config.yaml
d_model: 192
n_head: 2
activation: "swiglu"
norm: "rmsnorm"
tie_embeddings: true
init_std_o: 0.0
init_std_down: 0.0
beta1: 0.95
lr_head: 0.018
Each number is 128 + 32 x the weight over its row's rms, rounded and kept within 0 to 255. Layers, rows and columns count from 0. Numbers have three digits each. The size before them is the row's rms in percent of the matrix's.

# layer 11 MLP up, 512x192, rms 0.139, rows 235-257, columns 0-95
100:141138137108125130051115143135172131115151074158159164038174158124136125114135143102111107122217117085168144119106188080108128130104107163095161158112078154130157085122101161089144122124076097139110075134134090107122123169059116164106193136167108143150133136143098185125134118215091155166
100:115160143147094163058129132154182116110086200157204111110097109084108135105133124123116116142145179113184109140097152152096127109180136181121149151049107162139147148110088177152137096114154132168121115121137112125119150102129107176083147148148132149152137097118164126167126165135063152156
103:095117158068081133146129161129139138164131087173172057145115103130175134126117115137118127151068174108107169139114147098083118125172098138138201120123129160117130087092163123099107104124110111129086088118211178150103113131065142153114071096058148137148099149110163165120147161132153127128
094:055093127142159213148127172121146135092052141063148110147167112123121131085158117169105172091133103074180109124177138110114107170106085142119119145104124156109126127149160121096137063103187121133180085117103104168188227161126105117092122091137123140158134124199174098129167145101143155063
102:154095086116082074166096077147080164089166100072126104094090175154103094082132186087159203077124106091174136113064031095166159143117121157143084147134149136169178145173109216090097178105169116155179136121175100093098180137121119113180115072121133117154115166118098108084115132142173139129
101:113039109086124090102148106169100105229165142159118098140148090203130135136086153113148130099103193108144135144131104073101090090116145092122143144127115127190140139177158147150199115132117153093157121118164058175161132198089072139146105150103100095108107101113168176168110112132160193081
100:129152090137128102144134107129125143145080167163083191124164141115146096121120144127137109120127089112143162149143155133119150139125114152127144131112137153199183122154075107106091154071114203175192127101111179098133162133082131045178102115172129123147150155125135121163106183148121044162
108:160126143090121127139136082098168211135143161165135062151119119100089151125054170115138116130113162183164085132091101106154087140140110178111170123159151148142183102146146162139155110119138174123129135113154121143132145109122155123093174128147102100092183162141122121175151088146123158099
104:138145127145062130124126185155090116132116129107140091091105098120165146150118117103101142146124169172121217130085145092147156086144153149125135081200107110147122127177061144142122076153105100143088086049100113162201207118091162098174068113122147198175184102139131156100159135088174121165
103:083107111145089114161147088177185124177157148109116136076123142168153120128105119149144134124175144161096171144164096139102146117128080137195165111156131100107098103109121116189144097096133109126171148152187195153127153132128108094142163162098095153094130109099137151077148137148167173080
100:086166131128125163136117183161117152126074194138161113117164130094129131088117169092107164123110103157137133073170125168137171165141150110175121134101112101090082124142118146136173069052157138163119128068165165128173143077117069103136150113086138142162062138115151134174106165064135148177
106:169127138095129066098147138126151160217052133120121158139122094125170177091149122066089071164124070149128147096169097126136114112169142154161174071078150108122111114112202120163108136198149102128091094121122130100123113154102115141155132080117115176111090089105143127102165142117077093211
095:089120116130078018199146142145151143076143126060108202142129078080088140085079140150123089154127122122098137123091091122118135180163148126106104130097120140142151175109154158068138161141132111088163154132079103112163160135116115118155100096045174106081139154160099114132134092163104120134
102:115135136151111126139145128126141201108155089126118071175101166126160141111146167095094096070212188165069111125147176074081112167160164099109154123142143159123121118089193118117091094052113165085174115171138155101119120112080134088083177112148101093109187117125114098137135071103225157134
102:103100091094030157128095107137140098154182192156132105106130116070178094152103140116105137121107099134096162136128117143177077177101080103109132137098137089128173157141113114134098132090091162127115150140151097125132108107151182106155114164123120145152097049128203094171145155103146196132
095:156079120127143093091154094152146164117116114138128126177130133115101122184143156177132142146128058170151135133146167121164127171081107138112117203104091135085198138098093113146091136148183159149104142108110122181141180163143109156104144085161108142090154113138143168082103123162138150176
112:128109113093101181058157118123109200133143147121105165109144110094183110138067135181159158151191130161102229152153123081096046151155153141116145124206145179110103106082143101090124136141193148173162103149105171159132102130136174172148140146082096172123151080181123085127148153074046160116
098:180165123133130159177163150133138143072162137180104147136152037178135122119153165169107177116109071081096126139085139176085132150097103181138154150100122153127126169138151064142151093168160081146123108135111175133144166146118085149160152188098156137201139147157110101127150095146132177142
102:121088146161110146104111110141134092096166129135097124119147148063136134097140094117173147122106139179158090097068141113149118058077123148111122127095117076056099221104151186176147114110139177061094165167113089150105117143120123165100171117110098091088052086125148149149179120108108135137
094:177155125189166157179154143142146111136161167189128131115086169115157132166152170149131127159145097118087102068143110123093092192145113089125120115095140081123100180131081096054156173104046144089092160122107128142117180121177131175143175114143185139157092171199138131123110084089097117146
103:141155108122143166179104126142101088110124094162106153092162106202110129084113144188116099193127145149129196151134084105194103131178167151178103173104180143130153153144194152139113151173098110125099104117156117099138126183134100161122140164110189099110124115098113140150073127162074115126
090:146112149155142174155159146133127091151102148109100179133217087084102118129096135166147119126181117026154148143118129072107068163123158184140164113180083135140119168123189090125150147175116119208100133143113097187171156115149137180136070131141171134104100111128170141136104137121095115113
095:119154171148120121108162125127192101106098119073155158092135176095139097108124120124148163162139042076174090146112161093143139087136118100081101132107146126176076146121160139141178126163140189119124121033179150107115091153143082092192178144133135127103147141100116117151112157088126148076
# layer 11 MLP down (transposed), 512x192, rms 0.132, rows 235-257, columns 0-95
098:143105096140103098189118125104087140152169060150160146082080082123168192121079088136094213174136093105167135145122113147181144169136121153167066169147114141099091152115116141091150123175127098110103121105109175149122091111166146169166184136156073155135113118150117207145102154117172164160
103:184124131143062053123103123152133096122094122119131117129189154087076128141128178124115172110151154143062137132141132152152119184177181170149143158136111158102098061106126074073116150126092114175130179129137183096125132109113106117052133108128159127131154082110057169095131105146126115105
105:141089107143105118158147165128069138163057142097077129086136128127092103153086071110085083087037102173114128137181110168153198120124139100121122072099073179087153137083098090079117165108086180111100122130084196146120174129127092137163138131141116157130114133122104139041080147062142128157
096:135137119094078079100101171152128132097177157154131130072082138087128155132128173168180118149083165157145163137138094174144136131149121135134121137102097169103150124108171133111157196130107094193157133157139118157096055159056120128138204168187150129089113064160167184120111137137151147145
101:072121108137111121126148072060142170186114098082104117058151153149139104123157137092158104128128129086157125144125125141157170085118131134059192179127063121128151115174114123134135123124168117139131070081127192132148109166113154150198126179118126152105165111206110106166109095111124121086
107:137139136081120129169153155140141148194092144146060092160131142120151169103123132114139172080133145103118160129119069149129101104085153098083081043176122100164157121143059207148186142154113133135212158127111196164145115090120107120153154202155145119076136152151113100108180105149152078163
102:153151213148139159138100156125139110125121132159085114148151108110137095098076078114107127130106164118119082076099150135167111047104163150141117089131078101154093158153132175161137142148112144083154156157087159107169128136141160076092118129129168095126146087127170098133117147124135133047
095:129129148045119154126151161150109154150128082143153100125180145093098081102132127090062112124115125114063131118097146075152171126093086150124167104155140116123065102110161156082203136092139083135115126147151092111100113154115104085085126145127064126152143117085159219141127161116101147226
107:102053101162179127066149087143136137127111104151172096153094135125115152140140101159143120154146062158100116072149124118193124146111114104134091108075151111153180132092130096093101183183177073130175176150142125131138153143051129207198128150173095135114152109144159114077141143155121140107
105:128081205182145114118149143126068145117170157179121170092167095143175097129131147122135125121163125115148166121193172123098109100156093130086114101148186151109073096140075170160069040196136141100102078152072191176158138102109151125116195129135148157143133131095168133069115132104179093179
098:185079185101081148097180147117091078137128149052103181121146124116178131050120148135143150106136106124118165155075101137150060081123119166142116145170135138138092111132111150153164130149115129136118181143153089133117158177167156107106101142167121133098081091113095088141102132062142165109
099:146142105038152073134138119146151168098163131092128129157193099145194114104124157096174143175106158135146167205090130100164083148220120105124174116125137121064104097140107191089125191111124110099085158133104185138106107120137070120075119099109135116174152114144113152101123110095118084118
099:131153103105135137151110181112097157170164131178094166047154080059104150186127136094191057157117158109098113106078152122080148147138122075095104107143068132132110157044129139114158176129118189064166090195132157124130128137142168125109167112109122105160131130173117074128193190195184121168
102:148145140187177150137133117167115158107079192106059166101140097134125147122106089144070090162152165127086112126137118169140191155120162113115124166125152147156176121177138127086123112148100116145146125164086129147103119160112105132118124058095111146123143094158128184126129095097130120103
100:125150154064164153138114119161139112133057098174097126158046135068132116061144123078086107114111142137159177165108147124143140131105102107064102156117089115119171125170130082094187167125074134152134097123120110141106097093118146135089192084121150146135124147111077167122123179139152122152
092:091073170130119109107051096071084137108177113084156057100156133078102144091093110123159120197118151099167136076047138090193164143143159133180124128073127143128101075125101157144147132153073120107120119137098115143088123143119131145132126142191151118136130131089114115127193095132164081107
111:169111099218133124099100154125132128063103131117133129127084174135171120062141145164117179127158119122134162079153148129139113069108143098180097118110060119135065155118090132134096078147079138150193132118134139084144142179114140125082127092102121073202139123138112186092109064138102114139
099:114122152145149120111135089141138140157152194199118184167078167119081136123140123152103094114159113127107146103144198143171168136109255134163130171099074145190153168118127100186134193123122118134198156112194113157158092159137121137181164094073105120099101078142108107125129100106110115150
098:170160118161093064182168132117124160168116144141121181111151132123116129131130102116091094094100140112150081131134116144105100140090107133142112144161073167112044069120096090114054073151181140135162162162163136120115146146052112162114113163184140147199177146143181136163142146149146116162
097:113117093151125128110132133105142139136125155123149127147159104184127148114122128136168176147132138122152098159101151164141115146093122124089114123098161134163122116083137105142115136173095180110159102163117252122167138122068118118149083134132176130121138137134107078104109072107088146107
108:157158140124138120221125105093086124102087166099092112083072126104145104085169127110112130206171146177117102172158093157179170118151143169145147126096179091117099090122107136117055121143128138117115150150123140170162127158075171116148168095122111158090180140117169136125122145142126128099
099:105156114122130130115085142120108093122089070146134065107152158138071132138158126100114167087077113231135110091112115088134104076152148158150111139181128110151129081141075154169125106147106093114183123134134119152079087140142100133154144145170189167168167152174121134123167145084133077122
091:159108094115092136076147085086119121154107135157139091070135119087118098129140083139131125159137133153211176135079138109101108081162116116142127163163082145165074135191083131188057079171120099093140164153078065201175156170156089132139103089126141172136107137139197124123121187081055108114
# layer 11 MLP gate, 512x192, rms 0.133, rows 236-257, columns 0-95
101:176186131174147192155119113167090165137162145077106136123168074157175103125135083135064102104142129131120121171131126184169165083089167155202132130105127154154140142111162102100081097117124136127089192127113191133112074122127090188126078110126110139110122144134137136199173093177138148124
098:164138113141166124080125138156143147160114138095144061148118110124207116122110123079143096134132122138198163098166141143110101164057136122099145058123149181148136152105061142103147122065147111119138090075156115107188134114095147139114107082185110113133192126154147108088175109135142130147
101:148115144122119151133058095082061188115135124150105129165175090126084089163073152145120113130132124098117125134140106133140098145092181127143133165121136102217135171152117169133140117106145140117104104094136150219075150150113161112146133131140088119191124132108158095120101191181161158097
102:175165159133111137045136121159123145128142171120181153146144101096139172049114111071108085153108159108130105156078106126126122093173143097156131090104107118171127123146096123151216083110113198180045121150139191230087147122137196148088096160165116100149111124144123126195131084081089128171
101:111156225135136179089081107128222202120153100084143141186150144114093148137082128184074126183101117184137169131145125179131106149067142178129160117150127103188081085168107130150118171134139096155088139112157090101085165085115135106095110149135196153154136148128110164181108130087116112173
101:039123154182119116173164140095173171161150141137108134106078143117147121156133166157150114166106162161116109139127109109102137137144143128146129099082173195094132085110130165145156155135107173143106174090100129098181142133144181139169135142077151059119155202142144131102078147055165099130
105:155076048142151139113121158117162189102130160118108145159151119093176138170153151124099083166108184132105159151099123129120095100195088107107133179163124078108168144109072163079169154138160154122122154152135200124144122180151113104155079170212138097150096151109131107167143103084132129158
102:142127137152122164101097135158159142140097119147118098116093171100170179175109153125178158117076160200112158113136123113180154102140100148132143148175079126139110115151133140081167117132148114080110073138085115126203182151081144134158097164132130125154127119149136081124122108170167142131
099:129159181118083128187085126180140095145188184134135127083148121175106094151074127115124179164171073113100108105164153126121110182159155149109184133169111139075160144119151144143150149142136130128064163198149198157083151149085123140088201115094138130115135121086104118109171131108129112111
099:160079149088148128158177139099139087131149069147129130059118086147109166179103188118135113099104185162097073120138133163140113073099109150118075175068111086134209147147135160135167093122104099122103134167086128096120146149127148106133148171143140083140141119101164153094169127103149158157
105:136143175158126136138101109086119173133132133098065092098151153081175131133146131127068116097064076134129099110114085138133081149110134182099143186076140084103139157119114129107108094117142110106048110083086086151125122124163164126167097112183178200124147100130082151141100155133063086128
100:125131101162101139108145189140120108140156174132128150175159181157138101085152103151124102096074169144089086131056144116132142086121176152142159118102131128093067124180133096087134117164177124112096088152072192176165121135113110091167074126148136187133203197119106158119149114146116124172
105:166115153105111106166094157147092139109167110084082144098199130131101099166082159097092145124127147092112074090196135120079144136125149158101107165134134148087121111080159170110161125050128117159094153139147095105148080093060137108104128088132087061135185073150128144105106098095140140127
099:098180154087090156122165187098205107150128095148087156118141103109157161151152184120143117068086118169153121148112071161101160125115093137065141134211094176091144116161154128116110159105058119205104158148171103140155098105114125163165131121163158128167102096083157137121158125114109135186
099:184143140112140155093134087178104133201146104159176115075145118074164105097100100079097102195108073139103181168060142103130041140120135135131177122082194108142088155090109148099102169142163127132135175139121106153134150123122122108155181151137110066114169158095189139099172170209144114169
097:087140127154120164136119152202008140181124089143169153131179112080099106077099122061140157085082140135078135204075078146166108152084107138175136128088103110156101136165101143179175106149134072128066135140161122173172158149125154102170075120155125102179100157140164120086111139137174111165
104:135152178136141137220047101193202116089093086138080088155111085140145116148144150130091160116107119111141090160170136138104107132128138094121102159133119108128116098108156125116155143069179089081117112133085153103124150140143103121099111151129105141163122147115119140141112106094147106147
103:125189186195119133111116150176148099105131161134133151136126137141173127125200165078129087088150118075082110065164157144112128084100099139147120141093145117100130176120182099106155094178153129100122109132168156123117115141126128086081197120161144177110169147124149140141135092158165118094
099:071119107163117150180115167161144104124130081160140137115120140118147180097080180122154126116117160113101170192169138136125114103166153157103153106145113103145160142149125167111064119112169131079170103085125174124177136112147172112080117133107077150118096159212102139102131147159147161125
108:090109132215135111136072201189126101080138169099143082141143124081214095156160090058089107105087165121148128164102134142111071178136084098070065154156160143159130048073123133128088128146137112132106110106145130072125171136182177132125094148102116108151113104099154140161136098106129164117
095:105135115140107146123166155146148119168181142089152155150156146171145144151162139136161158179133148085133148198135123085141087074142164126159057121117165142172118117112148163142141120163109093140161112182114087085098124091141081113156092161169158153168036077122146140169103134132164144115
105:122077083106162155087107111123109179102105146094082184125156104099156149145138170139112133062084107130115103181173147161113098143169109097170161103055097153103191115074132058082116150147087138077140127163082126122064089078153102123136115075198101167129154088108138123105075094158102081121